From a checkpoint of a small transformer trained on Wikipedia.
Size: 14 layers, width 128, 2 heads of 64, MLP 512 squared ReLU, vocabulary 8192, 4.8M parameters.
Training: a variant of Adam for these matrices, 99M tokens, 6070 steps.
Each number is 50 + 12 x the weight over its row's rms, rounded and kept within 0 to 99. Layers, rows and columns count from 0. The size before them is the row's rms in percent of the matrix's.

# layer 5 MLP down (transposed), 512x128, rms 0.136, rows 325-352, columns 0-127
041:60 52 45 27 50 42 53 27 54 58 48 45 61 51 50 46 51 48 47 49 52 62 52 44 13 31 52 52 49 52 52 51 47 42 70 46 52 54 50 38 33 46 36 62 45 46 52 52 56 21 71 48 40 37 48 42 49 47 55 40 53 47 87 86 46 17 55 15 43 32 51 50 49 57 50 39 46 54 49 46 51 32 52 35 42 34 52 41 46 48 44 62 43 44 46 35 44 52 20 54 50 25 44 71 45 58 33 47 39 34 51 39 50 50 70 54 57 49 37 42 49 41 73 51 58 64 39 58
056:58 38 68 35 55 61 52 49 49 68 40 29 52 54 58 62 62 46 55 56 72 57 54 51 34 55 36 65 64 50 49 46 59 39 50 52 50 54 32 63 51 46 55 53 48 46 48 57 51 50 72 49 34 47 61 50 35 36 51 46 73 62 47 64 75 29 51 40 47 56 48 43 61 74 52 25 43 43 42 65 63 42 58 58 39 35 49 69 74 44 57 63 52 39 42 46 26 28 88 52 62 42 55 22 41 58 54 47 44 60 48 48 50 52 50 50 50 57 56 54 43 86 88 50 51 50 53 47
048:32 51 65 56 30 56 28 52 56 39 35 43 57 55 66 27 58 32 61 44 62 56 31 49 43 50 46 36 60 51 45 79 55 54 18 51 41 40 45 46 46 48 47 40 49 57 49 32 42 37 42 53 57 50 37 48 52 22 52 26 52 56 46 51 47 32 60 52 48 58 49 33 63 29 46 66 29 47 44 51 53 78 55 23 71 53 47 66 43 60 35 51 34 41 44 78 49 49 52 58 47 60 54 61 61 29 38 48 66 53 45 48 33 40 57 54 44 59 81 38 57 42 61 45 47 54 67 61
040:42 62 69 50 62 40 60 45 60 39 59 39 53 64 50 48 62 49 44 61 33 67 48 72 47 33 36 69 45 45 49 66 58 41 49 46 51 49 53 45 47 42 71 62 48 29 51 32 50 46 64 52 49 54 49 61 48 39 46 49 33 45 45 46 39 20 52 26 61 26 53 58 54 58 42 46 60 57 58 47 36 37 50 50 55 37 67 51 41 68 50 62 54 49 39 47 55 60 49 32 24 57 45 80 52 31 51 43 42 19 54 43 67 75 52 36 29 51 65 55 48 48 84 60 50 78 49 65
161:41 40 60 45 49 65 48 52 28 45 45 58 31 53 63 60 42 54 50 52 65 44 42 73 43 58 23 60 57 38 60 60 37 50 62 39 55 45 13 40 49 50 60 44 42 53 55 51 36 35 62 42 76 58 59 46 51 66 52 51 18 64 62 64 64 71 54 51 50 55 48 71 56 38 54 28 44 42 55 32 64 29 41 60 75 51 62 50 57 49 30 78 63 47 42 31 48 46 33 54 38 50 70 49 48 39 73 51 50 52 52 61 52 38 59 61 73 55 48 38 47 45 71 47 43 49 50 56
142:29 67 32 65 39 49 62 50 51 55 34 37 32 50 50 71 40 43 57 43 58 53 64 54 53 35 54 51 53 75 54 63 51 65 27 47 73 44 52 48 76 38 40 47 51 43 56 35 54 45 54 71 47 26 54 43 63 39 13 47 57 47 48 58 58 53 56 55 70 68 66 32 43 77 49 65 54 64 42 49 20 54 59 45 43 53 58 51 28 43 48 71 42 53 54 43 59 42 56 55 36 50 55 66 64 61 61 57 27 54 39 38 46 44 41 37 58 41 35 57 59 41 41 49 46 54 37 72
142:50 35 65 52 51 58 61 59 38 49 46 44 59 72 33 49 55 51 42 39 52 22 60 46 55 63 32 82 60 36 65 70 59 54 50 69 26 43 32 50 59 57 51 67 42 49 53 40 64 64 74 48 47 63 60 33 28 34 43 53 48 54 72 42 59 33 53 36 55 59 37 56 61 40 51 64 49 61 75 65 43 51 52 54 51 61 43 59 42 56 33 41 42 74 43 46 53 48 42 54 42 73 61 45 62 59 42 44 38 47 53 53 28 51 72 32 60 53 42 80 48 61 70 58 43 57 50 51
050:45 41 34 54 65 37 43 57 56 58 69 60 58 32 50 53 54 61 56 42 45 51 47 61 57 49 65 48 74 48 61 75 50 30 14 18 26 53 35 31 43 33 54 42 51 32 59 33 40 52 44 57 57 42 49 42 48 41 63 40 30 61 42 69 51 68 64 52 60 48 48 50 43 47 40 65 37 62 44 57 50 57 55 24 51 47 62 48 19 68 25 79 53 57 41 41 37 44 61 48 38 55 43 36 63 62 50 37 57 50 42 57 57 52 47 47 55 63 51 61 26 44 46 55 51 48 61 56
051:33 43 49 52 71 56 50 54 35 65 50 41 53 59 65 37 43 52 45 29 36 47 49 50 54 50 57 26 63 55 59 37 56 41 34 24 47 56 49 42 41 38 70 43 47 54 47 41 51 46 65 73 41 36 56 47 55 49 30 16 30 52 52 54 44 44 52 48 56 52 45 15 49 56 61 44 61 30 71 52 31 56 49 36 39 25 50 62 47 57 43 99 38 53 44 51 46 51 48 39 40 58 30 56 47 43 26 62 63 51 51 55 65 45 45 41 49 50 59 51 33 60 54 61 55 55 51 58
150:56 56 60 36 49 73 56 57 34 47 53 49 46 49 54 44 39 54 36 46 58 22 44 41 62 45 59 54 57 32 50 69 46 55 41 70 49 33 53 64 33 62 32 66 47 50 74 36 44 49 57 54 74 53 62 42 44 40 30 54 33 42 68 28 46 50 63 58 45 49 54 40 50 56 37 40 46 83 37 49 58 38 29 35 52 49 47 25 51 51 50 26 55 58 72 43 42 43 41 27 43 81 48 40 46 51 58 44 37 33 42 47 24 57 61 45 45 60 45 64 58 53 52 34 72 62 53 49
144:59 23 68 37 29 54 44 66 40 69 48 46 54 36 61 41 65 42 45 43 55 47 34 57 43 35 43 59 63 63 51 54 57 48 66 37 14 51 12 45 65 55 42 40 32 17 38 45 37 55 49 47 26 57 43 32 33 67 56 39 44 50 55 52 69 33 34 64 42 46 42 43 47 34 48 44 63 58 64 60 67 65 35 47 48 54 34 75 57 48 57 55 38 54 43 48 57 63 36 58 56 45 45 67 55 48 44 28 56 43 66 59 63 54 59 54 55 54 49 43 41 38 55 45 63 57 55 46
046:46 72 54 56 50 31 24 59 48 67 48 40 57 39 35 47 53 38 68 75 45 44 52 22 43 45 49 52 64 52 73 51 44 54 30 39 53 53 38 66 35 48 37 49 40 47 42 35 49 42 40 61 75 43 44 41 51 57 29 51 54 51 44 57 81 43 48 51 60 53 50 55 44 59 26 80 30 34 49 61 53 53 48 38 40 51 45 33 57 52 73 76 59 61 55 41 41 54 68 61 39 41 57 37 52 68 51 49 50 37 29 37 64 62 51 37 44 66 52 55 50 70 70 58 48 67 48 44
129:57 61 63 41 46 36 62 69 49 57 46 38 36 60 52 49 41 65 60 63 40 52 38 53 49 36 50 41 46 34 37 50 44 30 51 63 26 54 66 45 39 44 44 39 60 74 40 44 51 50 41 67 48 54 43 29 37 65 46 56 55 49 53 47 48 39 59 64 46 49 46 40 45 42 57 57 63 79 58 48 57 53 66 63 37 47 63 67 49 70 37 64 31 44 38 66 72 58 31 60 43 44 41 67 43 57 52 57 58 30 54 24 56 56 42 44 72 64 68 49 29 48 60 08 46 60 61 32
153:40 45 64 41 54 65 33 69 34 48 55 44 48 56 47 57 56 80 42 38 84 38 49 43 48 53 54 54 46 39 52 44 44 49 53 43 44 50 58 54 38 38 58 37 38 50 46 43 38 33 52 50 69 58 53 38 56 59 56 58 20 56 56 57 74 51 42 51 71 54 56 50 72 25 47 56 56 60 45 49 33 34 68 44 39 49 41 52 71 35 52 51 57 60 57 64 40 67 32 48 51 76 21 45 25 46 47 65 34 46 46 44 63 50 59 38 48 51 66 38 46 56 70 54 24 60 43 25
139:46 41 49 64 46 45 64 44 43 52 49 31 48 35 55 48 34 59 37 48 81 55 64 57 35 33 50 66 45 43 73 62 36 60 65 58 44 42 54 46 52 50 52 59 44 60 57 25 57 48 38 42 47 38 39 42 51 38 46 43 50 57 55 61 49 28 65 47 27 25 51 27 37 47 44 50 41 49 50 56 38 41 40 40 77 25 55 41 64 60 56 59 50 26 35 64 54 61 60 34 36 48 78 45 56 42 31 69 36 55 43 58 43 55 51 44 55 69 38 50 69 44 82 38 38 43 41 62
033:36 52 47 59 54 48 48 62 39 49 57 44 39 34 44 60 71 32 52 57 51 58 51 50 32 60 60 74 63 57 66 38 61 58 55 56 46 70 58 49 45 67 64 38 61 43 39 51 39 32 37 31 42 75 44 53 42 57 37 58 59 56 18 40 58 31 47 23 40 35 65 55 49 46 65 76 45 46 65 47 56 46 52 38 49 41 78 55 43 42 66 44 56 83 37 26 41 46 58 39 45 61 52 62 49 57 43 48 24 66 40 43 60 39 50 49 71 58 50 55 58 42 59 47 39 55 45 26
112:47 44 40 62 48 35 29 55 50 39 65 37 49 60 56 66 59 40 51 38 48 58 40 45 43 63 48 49 63 65 46 65 42 26 59 71 43 71 47 64 38 47 60 28 72 41 49 40 75 44 45 62 46 51 80 52 14 45 64 42 73 46 57 53 58 29 64 63 49 32 54 64 59 48 37 65 41 70 68 44 45 55 45 56 43 37 48 48 40 50 50 38 59 59 40 49 42 43 28 39 42 50 52 34 61 51 58 38 54 32 56 64 49 46 42 39 67 74 55 50 48 51 72 72 54 46 55 31
038:63 45 44 48 67 35 51 46 56 49 44 59 71 50 40 50 59 53 46 59 58 42 34 41 47 48 48 41 62 47 56 46 38 58 52 21 54 37 50 55 41 39 52 63 63 50 69 82 32 51 65 41 46 46 49 31 55 63 18 49 57 57 64 72 42 35 53 30 60 45 58 53 68 40 47 15 58 31 35 52 52 47 42 50 62 42 35 55 47 56 61 88 24 50 57 56 36 50 47 45 70 47 49 66 67 42 46 59 42 68 32 56 37 51 48 67 49 48 53 42 69 47 57 46 66 41 62 41
055:52 65 46 56 60 46 71 70 20 43 61 27 42 50 42 60 38 60 62 47 22 71 22 49 55 45 55 66 47 33 53 48 36 54 32 30 52 57 48 61 62 61 72 62 54 60 53 60 43 53 45 63 36 56 49 48 45 39 43 51 51 36 46 67 57 57 34 75 50 31 52 60 51 52 61 50 32 39 56 39 38 51 65 38 54 37 58 53 48 71 59 76 25 54 36 47 38 29 61 37 49 43 62 56 47 55 55 51 57 49 50 57 60 47 59 22 49 49 60 50 51 39 66 47 64 21 52 57
144:52 65 65 57 67 31 52 60 64 57 44 64 53 53 54 52 59 35 47 51 28 41 88 61 71 40 43 20 52 59 47 55 26 53 29 39 36 53 68 48 33 43 58 41 38 56 47 74 60 49 56 52 56 48 53 45 28 75 62 55 56 43 53 77 64 36 60 47 43 50 38 40 67 49 54 70 42 48 37 52 61 49 55 50 49 34 39 51 63 61 48 70 43 42 48 56 30 52 52 25 63 43 47 54 55 52 54 57 56 47 37 59 44 58 35 65 34 56 61 37 37 41 68 41 69 46 66 62
045:41 46 40 56 47 51 50 59 51 51 50 49 64 60 67 28 54 42 48 34 26 34 59 50 55 52 50 46 59 46 48 64 41 37 44 00 55 25 51 52 56 51 48 37 39 54 52 60 51 46 53 44 51 45 47 58 46 49 45 41 51 55 51 60 48 46 49 38 62 59 46 40 37 49 47 43 46 55 51 56 50 41 62 39 58 38 41 57 66 50 52 99 49 42 41 56 28 43 46 47 46 50 50 52 50 46 40 56 19 53 55 40 48 41 54 44 75 53 68 42 51 51 45 50 28 75 49 50
149:43 36 67 61 48 48 57 67 62 36 44 64 56 35 62 44 50 38 47 60 36 29 86 61 37 43 47 53 54 41 79 65 64 51 62 60 49 35 21 35 50 66 38 48 52 48 45 19 45 51 54 36 56 39 36 47 64 54 37 43 46 71 48 45 49 48 42 31 49 66 51 56 57 37 30 46 39 45 72 50 33 33 49 42 57 53 64 54 54 35 50 35 54 47 37 58 60 48 54 64 62 34 31 54 62 50 56 67 67 46 48 53 52 44 47 21 65 62 46 26 64 49 58 45 45 40 43 43
124:57 48 55 69 56 38 44 62 57 49 36 48 21 47 50 21 48 36 41 53 33 63 54 45 28 55 39 68 33 28 57 54 45 38 44 57 41 47 39 55 44 45 62 51 65 40 48 42 49 45 44 41 67 43 55 48 62 25 40 51 42 79 49 53 75 39 39 27 50 48 52 61 52 44 64 42 43 55 56 52 72 41 44 50 40 44 65 37 72 25 52 70 45 35 39 50 44 56 37 63 58 36 56 60 20 57 39 51 48 64 50 68 41 64 36 56 37 57 44 60 45 64 68 61 23 44 52 37
154:46 55 65 39 65 60 51 54 43 62 50 59 36 64 52 52 37 48 53 47 56 48 50 80 36 50 45 72 55 40 39 45 29 51 41 38 60 70 20 47 63 50 61 45 36 55 53 54 39 41 59 46 66 71 49 66 67 47 42 47 34 52 61 69 94 60 71 43 55 32 50 57 48 18 56 40 53 42 69 56 43 24 45 41 63 51 47 67 62 41 45 54 42 46 43 40 64 39 38 43 57 45 53 46 55 64 84 49 50 46 45 57 57 47 57 47 64 45 54 45 53 56 74 49 43 58 37 37
147:51 48 61 48 52 51 54 54 55 51 56 54 34 47 47 33 74 70 54 48 49 27 35 59 56 71 45 61 45 51 59 39 49 84 33 45 51 51 49 66 56 38 44 52 52 70 44 27 42 27 50 18 58 56 58 39 51 56 44 61 58 79 70 60 54 61 28 50 56 32 59 16 36 51 48 37 50 35 56 53 52 64 57 59 37 55 50 57 45 20 50 47 46 44 35 30 44 48 45 51 40 48 49 55 58 70 49 54 67 40 34 55 55 41 49 38 54 49 45 24 43 70 40 39 34 43 54 53
139:62 49 52 43 49 70 57 59 58 42 42 45 53 49 67 39 61 58 50 42 46 52 48 48 18 45 49 49 47 56 66 29 38 38 64 44 59 45 55 50 61 35 46 43 36 27 54 53 66 57 42 43 55 55 50 82 38 52 45 47 34 73 53 60 66 33 42 46 25 29 37 56 37 52 62 60 55 33 58 58 37 46 59 46 75 50 62 38 50 47 44 71 67 29 36 45 43 65 54 36 75 51 67 49 38 63 46 28 43 49 37 42 40 46 53 40 30 62 44 58 32 55 82 49 40 43 33 55
150:62 62 55 65 56 48 58 38 49 48 53 61 53 36 49 63 78 55 49 63 59 40 47 61 55 20 40 72 54 44 45 30 55 59 59 30 41 45 45 71 57 51 41 44 54 26 39 59 66 33 60 73 41 69 52 55 58 63 54 31 46 55 55 59 44 50 55 60 24 38 39 42 26 51 67 25 39 31 60 39 43 48 40 38 63 37 42 51 48 41 42 75 65 45 52 37 43 49 69 74 63 50 29 56 51 47 46 39 56 52 68 50 46 50 41 34 48 74 56 46 48 69 41 36 55 32 47 59
050:36 52 42 46 50 44 41 62 43 56 53 51 37 52 53 57 54 44 33 27 46 42 56 39 48 47 56 51 43 74 59 61 52 42 60 48 47 25 37 34 44 46 56 47 38 47 57 54 51 41 78 49 63 22 47 49 45 53 36 25 66 61 71 62 56 53 57 52 71 52 46 29 16 54 59 44 34 49 65 79 45 60 68 33 37 21 51 47 31 43 59 41 58 58 13 48 42 37 37 56 44 57 48 34 48 48 50 49 52 77 35 63 56 44 59 58 47 58 37 39 42 53 43 48 59 60 46 36
# layer 5 MLP up, 512x128, rms 0.145, rows 326-352, columns 0-127
056:70 84 53 67 46 38 53 48 46 38 44 44 44 42 39 37 56 66 56 39 42 52 36 34 64 56 52 44 46 54 49 54 32 51 71 64 61 66 74 58 55 35 56 63 70 56 38 54 65 65 51 62 59 37 44 53 67 42 69 45 51 23 41 49 25 58 48 64 39 69 61 35 50 85 50 60 43 36 45 49 53 56 44 56 37 65 53 65 68 56 50 39 41 63 67 62 51 63 63 43 55 48 47 49 67 52 60 52 61 59 61 57 51 57 27 64 62 35 43 44 50 41 43 64 37 20 52 50
052:58 59 49 53 52 21 55 54 48 37 49 67 48 50 49 49 46 60 70 50 67 44 33 23 65 66 71 44 44 39 47 28 38 55 67 59 54 78 52 70 50 67 43 59 62 73 54 66 42 60 46 70 47 51 52 45 58 59 68 55 50 17 50 46 22 53 51 57 40 55 63 53 42 50 58 41 49 43 32 52 56 55 51 48 37 61 42 55 63 70 65 17 43 53 61 33 68 50 68 32 57 54 60 40 71 44 61 56 49 47 56 38 48 51 39 58 33 44 63 55 57 43 30 53 38 38 47 54
051:54 80 49 59 57 28 44 63 49 51 51 43 39 52 36 49 68 77 46 56 52 49 38 48 54 33 65 66 50 51 35 45 46 69 75 61 55 53 68 66 40 62 69 51 56 51 49 41 57 50 36 69 42 43 30 71 76 51 61 41 59 47 53 51 43 53 41 47 53 57 57 73 54 69 60 54 39 42 45 56 75 61 45 55 54 61 52 55 60 75 69 15 58 62 50 45 57 39 63 42 42 46 65 34 69 33 45 30 53 52 51 38 46 42 48 58 36 37 49 48 42 44 38 50 53 19 46 40
172:38 85 54 46 62 54 48 44 43 29 43 57 39 40 31 62 34 43 60 47 65 42 50 27 61 55 49 50 55 36 61 53 44 41 61 59 40 54 47 60 62 57 69 69 49 40 47 86 38 90 37 68 51 44 56 53 48 64 45 53 38 50 58 64 50 62 34 55 43 43 46 35 62 48 57 62 37 38 46 39 71 51 41 49 38 43 51 57 60 58 43 40 67 58 46 44 67 67 42 28 41 49 72 35 50 54 35 50 75 40 59 37 61 44 38 55 47 40 32 55 55 44 38 37 63 36 36 50
140:45 54 47 44 42 64 46 55 62 54 65 48 63 44 61 41 42 65 42 42 60 58 62 28 56 38 62 70 49 42 55 28 32 58 50 56 60 52 49 43 59 46 31 63 50 56 20 90 64 48 52 51 40 51 22 57 50 56 50 45 45 53 47 30 53 63 46 51 50 51 66 52 58 56 51 59 38 49 32 61 53 32 33 55 43 61 65 68 74 61 59 43 45 49 75 64 57 47 82 43 43 41 48 55 79 47 49 33 46 37 40 47 37 52 27 69 40 57 53 59 45 37 51 38 29 55 66 53
139:42 43 60 60 37 49 52 56 41 42 59 27 73 52 49 46 58 35 49 66 41 44 68 50 86 53 53 41 49 58 46 56 59 61 82 61 66 58 49 50 56 64 54 63 46 55 27 77 71 79 46 49 46 51 40 73 55 66 65 55 53 49 52 47 52 61 43 61 43 48 48 63 63 57 36 46 27 28 43 45 54 48 51 58 38 50 56 66 64 44 38 28 57 51 62 75 43 63 68 47 46 60 66 44 36 24 62 29 37 54 62 25 37 39 52 51 46 52 57 47 41 49 43 55 55 58 55 58
065:41 56 45 62 44 48 45 37 62 28 62 68 27 50 46 63 57 56 53 47 55 51 51 41 65 53 40 54 46 33 54 46 47 46 72 72 67 54 49 65 61 57 48 57 65 43 57 61 50 65 51 49 35 55 42 63 58 46 49 61 47 46 37 39 44 48 37 86 35 50 56 67 52 92 63 54 62 41 38 55 83 52 39 57 34 66 55 59 58 41 76 28 67 58 45 51 45 45 60 35 50 55 53 49 78 47 65 44 53 47 68 32 59 52 44 60 42 48 53 49 65 37 36 54 36 31 33 47
051:57 76 51 65 48 34 50 48 53 37 68 63 50 47 22 39 35 63 46 44 47 51 49 54 64 58 46 51 45 46 51 31 36 50 53 64 55 49 81 77 39 48 57 49 60 49 56 55 62 60 46 53 46 53 44 59 59 54 57 56 45 48 71 40 50 60 31 45 30 40 58 64 48 53 49 40 57 37 48 68 71 49 39 56 28 56 48 54 54 46 64 21 69 56 73 55 52 43 72 38 68 47 66 35 69 33 51 50 58 48 49 62 61 60 27 55 44 52 65 41 54 27 32 40 62 15 53 46
146:40 65 56 44 32 45 40 54 46 45 56 59 45 35 48 44 53 72 41 45 68 46 52 13 68 34 53 52 57 32 48 62 57 70 48 57 76 61 58 42 71 80 36 64 59 59 52 57 28 45 56 63 34 50 52 48 48 45 45 61 53 48 60 34 52 50 48 69 48 41 78 46 52 60 51 37 44 50 27 57 66 55 25 52 62 48 70 45 64 64 58 42 56 44 74 51 40 34 64 40 41 58 41 47 62 43 64 37 57 33 51 46 53 68 39 70 22 58 48 36 49 48 44 57 57 53 52 63
136:27 51 48 63 21 56 55 54 55 42 48 37 62 64 59 56 54 54 28 38 46 49 60 41 59 56 47 47 47 49 47 44 38 42 60 61 43 75 50 40 65 81 53 45 55 64 58 37 53 46 51 49 29 65 51 39 64 60 50 65 36 35 43 55 28 50 42 50 57 62 51 48 50 51 59 41 44 42 52 48 57 47 31 81 49 64 56 60 67 80 49 38 33 66 65 65 64 63 49 34 47 50 54 53 51 42 37 47 48 54 71 33 84 23 52 52 40 51 68 62 62 49 49 33 49 50 65 26
052:43 70 52 65 42 42 42 45 54 33 56 43 48 39 39 30 52 65 51 39 42 65 41 33 71 47 63 31 61 38 39 45 45 59 59 56 61 57 79 48 40 49 52 49 65 44 47 59 63 59 49 66 30 41 53 68 67 63 51 49 48 38 42 34 23 62 44 69 39 55 50 51 65 71 78 60 61 24 32 48 63 61 17 63 39 67 62 63 65 61 55 37 56 47 50 38 55 55 49 38 52 59 46 45 76 57 40 39 56 42 50 53 46 45 45 63 38 41 32 59 58 53 36 51 56 35 37 58
129:53 51 59 49 58 34 51 65 46 31 53 47 49 55 51 25 41 54 48 34 58 58 52 36 37 59 47 32 55 42 39 36 41 67 43 59 60 46 76 45 63 68 67 85 56 67 56 52 77 38 59 69 47 49 39 67 51 65 56 50 38 38 42 61 24 50 47 53 40 57 54 44 41 45 34 79 64 46 30 42 75 45 63 70 61 65 67 46 37 42 40 38 54 39 40 53 63 35 48 38 58 31 44 40 56 51 64 58 43 48 48 30 42 65 34 45 33 46 58 54 59 64 44 55 52 39 64 44
148:47 65 61 46 49 39 25 52 43 46 57 65 36 53 35 39 54 45 35 50 74 36 59 37 79 53 64 44 60 29 55 37 45 49 44 65 65 58 44 57 18 55 48 52 36 31 51 56 57 54 60 70 53 35 58 47 54 63 52 61 49 51 55 58 58 52 40 52 51 49 38 36 56 49 51 59 33 50 46 32 73 42 40 52 16 36 61 68 50 49 45 35 47 71 64 45 54 45 57 39 70 61 68 20 61 62 58 49 53 58 72 54 70 73 44 72 58 46 43 31 44 48 47 54 42 51 58 47
134:42 58 50 68 51 57 62 49 69 52 51 63 66 52 48 38 49 71 67 50 43 57 42 53 48 44 73 28 55 48 61 62 38 57 49 48 43 49 61 47 51 40 70 55 44 40 61 46 38 53 42 64 54 31 39 43 67 76 37 44 29 35 56 63 60 63 44 43 33 47 57 38 57 73 42 49 62 50 18 63 83 71 33 45 61 46 66 64 58 47 44 44 50 51 47 64 51 33 49 26 42 46 62 54 54 46 51 43 45 29 49 58 41 28 55 52 72 39 20 49 64 60 47 30 42 38 48 62
041:39 79 37 65 35 27 48 58 64 35 43 44 38 31 32 52 55 61 73 51 51 67 41 49 62 52 64 39 62 46 50 53 60 52 63 68 50 40 53 51 44 41 50 50 61 49 49 68 61 49 39 49 46 46 50 84 60 58 48 38 62 35 50 29 37 69 46 49 40 60 82 57 60 51 72 42 43 50 45 54 60 65 13 62 50 76 68 56 61 51 60 26 43 61 59 56 43 51 78 45 44 46 71 40 48 41 41 56 54 43 60 51 57 44 50 63 43 52 47 45 61 51 32 54 52 35 44 52
118:68 56 49 45 36 56 41 40 54 55 61 61 48 24 56 37 50 66 44 52 44 44 20 35 48 63 41 62 28 53 47 58 62 44 46 57 54 48 47 53 46 43 49 42 70 69 44 71 54 64 56 52 46 54 38 51 52 58 39 61 61 53 62 63 51 65 38 35 23 55 55 33 59 57 44 44 40 52 59 70 70 72 40 60 47 50 35 39 43 41 65 40 47 47 53 52 52 42 91 47 64 50 33 37 75 19 59 56 62 73 63 34 67 55 60 46 62 51 62 60 38 63 45 53 37 36 56 60
052:56 80 50 57 51 31 39 53 54 31 55 55 43 20 39 49 56 70 47 33 67 50 60 47 59 54 63 61 38 43 52 42 44 57 44 51 71 51 60 53 52 50 56 46 70 49 47 43 48 55 40 51 49 42 45 73 61 68 73 46 49 38 62 51 50 75 46 65 52 62 58 64 60 77 53 53 49 42 31 55 76 47 42 64 32 48 45 51 84 64 66 20 41 80 57 42 48 46 66 45 56 48 57 31 67 33 46 44 51 53 53 49 56 54 36 63 39 50 52 52 52 41 40 77 52 51 51 61
060:50 75 44 56 45 26 61 43 30 33 61 50 36 37 37 59 49 53 54 36 59 51 51 44 58 45 50 49 25 51 53 42 52 49 49 64 58 58 56 82 42 60 53 47 54 57 62 61 38 56 63 73 38 44 37 45 70 48 55 52 44 42 43 36 50 73 38 59 51 57 49 66 63 62 56 59 46 48 37 64 70 58 32 61 51 67 64 55 75 65 75 23 50 53 52 53 60 55 56 48 63 53 58 43 76 56 53 50 56 38 36 47 52 50 35 56 39 36 57 45 64 24 23 49 63 23 61 61
135:49 79 38 52 56 38 38 67 41 43 39 49 37 28 55 49 57 51 34 30 30 61 54 59 62 52 60 41 36 62 68 47 69 66 68 51 48 69 55 50 46 52 40 44 56 52 31 55 67 50 53 48 42 54 28 47 50 57 69 54 71 37 58 48 52 39 49 37 45 40 56 36 40 51 33 29 50 50 56 49 34 67 34 53 28 51 45 44 79 66 30 40 59 78 60 66 43 56 40 63 53 67 45 33 75 29 59 47 44 41 62 47 53 41 60 47 51 57 33 56 51 52 54 65 53 53 27 64
043:24 61 47 62 50 45 47 51 45 30 61 43 46 34 43 57 36 62 43 55 47 49 45 48 72 64 48 50 29 54 49 45 54 45 59 72 61 69 78 51 61 55 56 46 53 38 50 57 34 75 52 53 41 49 36 58 61 51 49 51 66 45 21 51 58 69 22 48 49 64 53 52 58 62 58 43 50 36 28 58 53 58 43 57 45 57 47 54 52 44 64 21 41 76 60 50 64 51 64 31 63 56 47 35 68 44 48 39 70 34 62 52 58 65 48 70 38 52 70 59 52 56 26 64 55 29 34 49
146:46 62 42 65 41 21 42 67 47 46 52 47 65 54 58 48 56 48 66 54 40 55 56 54 45 69 53 49 37 43 67 31 49 63 47 52 67 65 46 52 61 48 47 65 56 34 54 34 63 66 52 57 38 34 23 45 54 48 51 76 48 52 37 51 43 60 25 36 68 35 50 71 55 49 38 49 66 47 22 43 53 50 38 63 40 63 54 57 50 45 33 47 43 41 36 54 66 39 57 31 53 77 44 38 58 49 89 58 66 43 55 46 52 46 32 42 48 45 42 42 56 64 51 55 29 34 45 24
113:62 66 41 49 43 57 74 65 59 49 34 26 43 50 46 35 56 58 45 34 37 68 70 51 50 78 56 51 29 27 56 50 49 41 62 48 55 56 75 49 53 64 40 68 39 46 52 61 59 56 55 49 37 59 58 61 42 56 59 59 59 26 42 30 42 53 40 43 26 38 56 55 50 57 35 27 41 50 60 46 52 42 27 50 48 50 60 59 68 43 60 56 39 63 34 36 48 61 58 51 49 40 50 42 61 35 45 44 50 38 48 53 49 65 41 65 36 48 40 34 75 53 37 61 38 29 21 75
164:44 68 51 45 59 53 50 53 43 46 37 58 28 52 30 58 49 49 45 53 69 43 51 56 56 38 78 38 52 35 42 60 49 64 52 76 49 47 49 41 64 64 72 48 37 47 57 67 36 46 52 55 46 47 57 63 53 69 39 61 55 50 40 63 51 48 29 47 55 44 71 26 43 46 42 60 63 54 40 40 69 44 41 36 43 41 52 59 62 49 48 12 58 70 40 47 82 69 42 24 54 42 59 41 46 39 65 36 48 41 33 61 70 37 63 49 48 37 47 45 57 23 35 46 60 42 36 45
166:35 55 51 59 55 40 61 61 56 33 37 46 52 27 62 50 41 71 76 35 56 42 55 49 40 67 36 73 38 54 57 64 74 64 45 59 59 60 59 50 65 73 70 74 46 52 21 35 62 45 41 57 40 46 51 42 53 64 54 70 62 50 55 55 33 62 31 50 32 38 45 25 58 37 24 52 38 46 28 51 57 68 38 50 58 55 44 34 52 49 58 34 61 40 40 44 54 65 57 46 61 50 43 49 44 64 57 38 48 34 35 51 66 46 46 40 25 46 50 44 64 53 56 46 37 49 38 42
144:43 59 45 62 43 51 59 54 61 47 37 31 47 47 56 37 69 62 43 19 39 77 54 33 48 55 49 47 31 28 37 49 51 47 38 52 62 73 79 46 63 55 66 56 56 68 37 75 54 50 25 43 49 58 31 62 64 43 54 54 55 41 46 30 40 61 59 54 31 46 31 59 64 64 47 48 59 17 46 45 51 54 39 36 51 46 64 46 57 32 75 52 51 51 53 44 52 59 51 32 74 44 73 53 74 41 48 55 51 45 34 50 38 43 43 62 42 58 59 55 61 58 51 55 43 46 42 58
147:44 52 50 51 55 56 47 60 49 19 36 48 40 11 43 68 63 64 65 39 41 55 51 33 54 60 45 56 46 51 31 48 45 60 61 58 45 62 49 42 62 60 40 74 42 36 42 50 61 47 25 57 45 37 50 65 55 80 82 47 41 47 38 68 34 61 43 59 37 67 48 56 48 54 49 51 45 31 29 35 49 58 30 50 56 58 34 67 32 46 44 41 61 54 50 34 52 56 49 54 55 60 33 44 51 42 53 48 30 40 72 55 37 40 44 67 18 49 48 44 57 50 31 51 56 50 44 46
052:46 56 39 67 43 40 49 63 40 35 51 55 48 30 41 36 47 55 45 48 53 75 36 52 54 48 65 49 44 47 46 43 40 57 53 72 64 72 66 67 55 36 60 55 77 41 55 63 48 63 47 57 29 48 47 69 61 42 50 61 68 35 61 31 32 87 34 54 40 44 65 59 51 78 60 56 60 50 34 47 72 62 58 59 40 60 62 44 64 48 56 26 56 58 57 37 62 54 56 29 58 46 67 38 56 41 48 60 62 46 47 40 41 51 43 60 35 30 49 54 44 59 39 49 47 20 46 59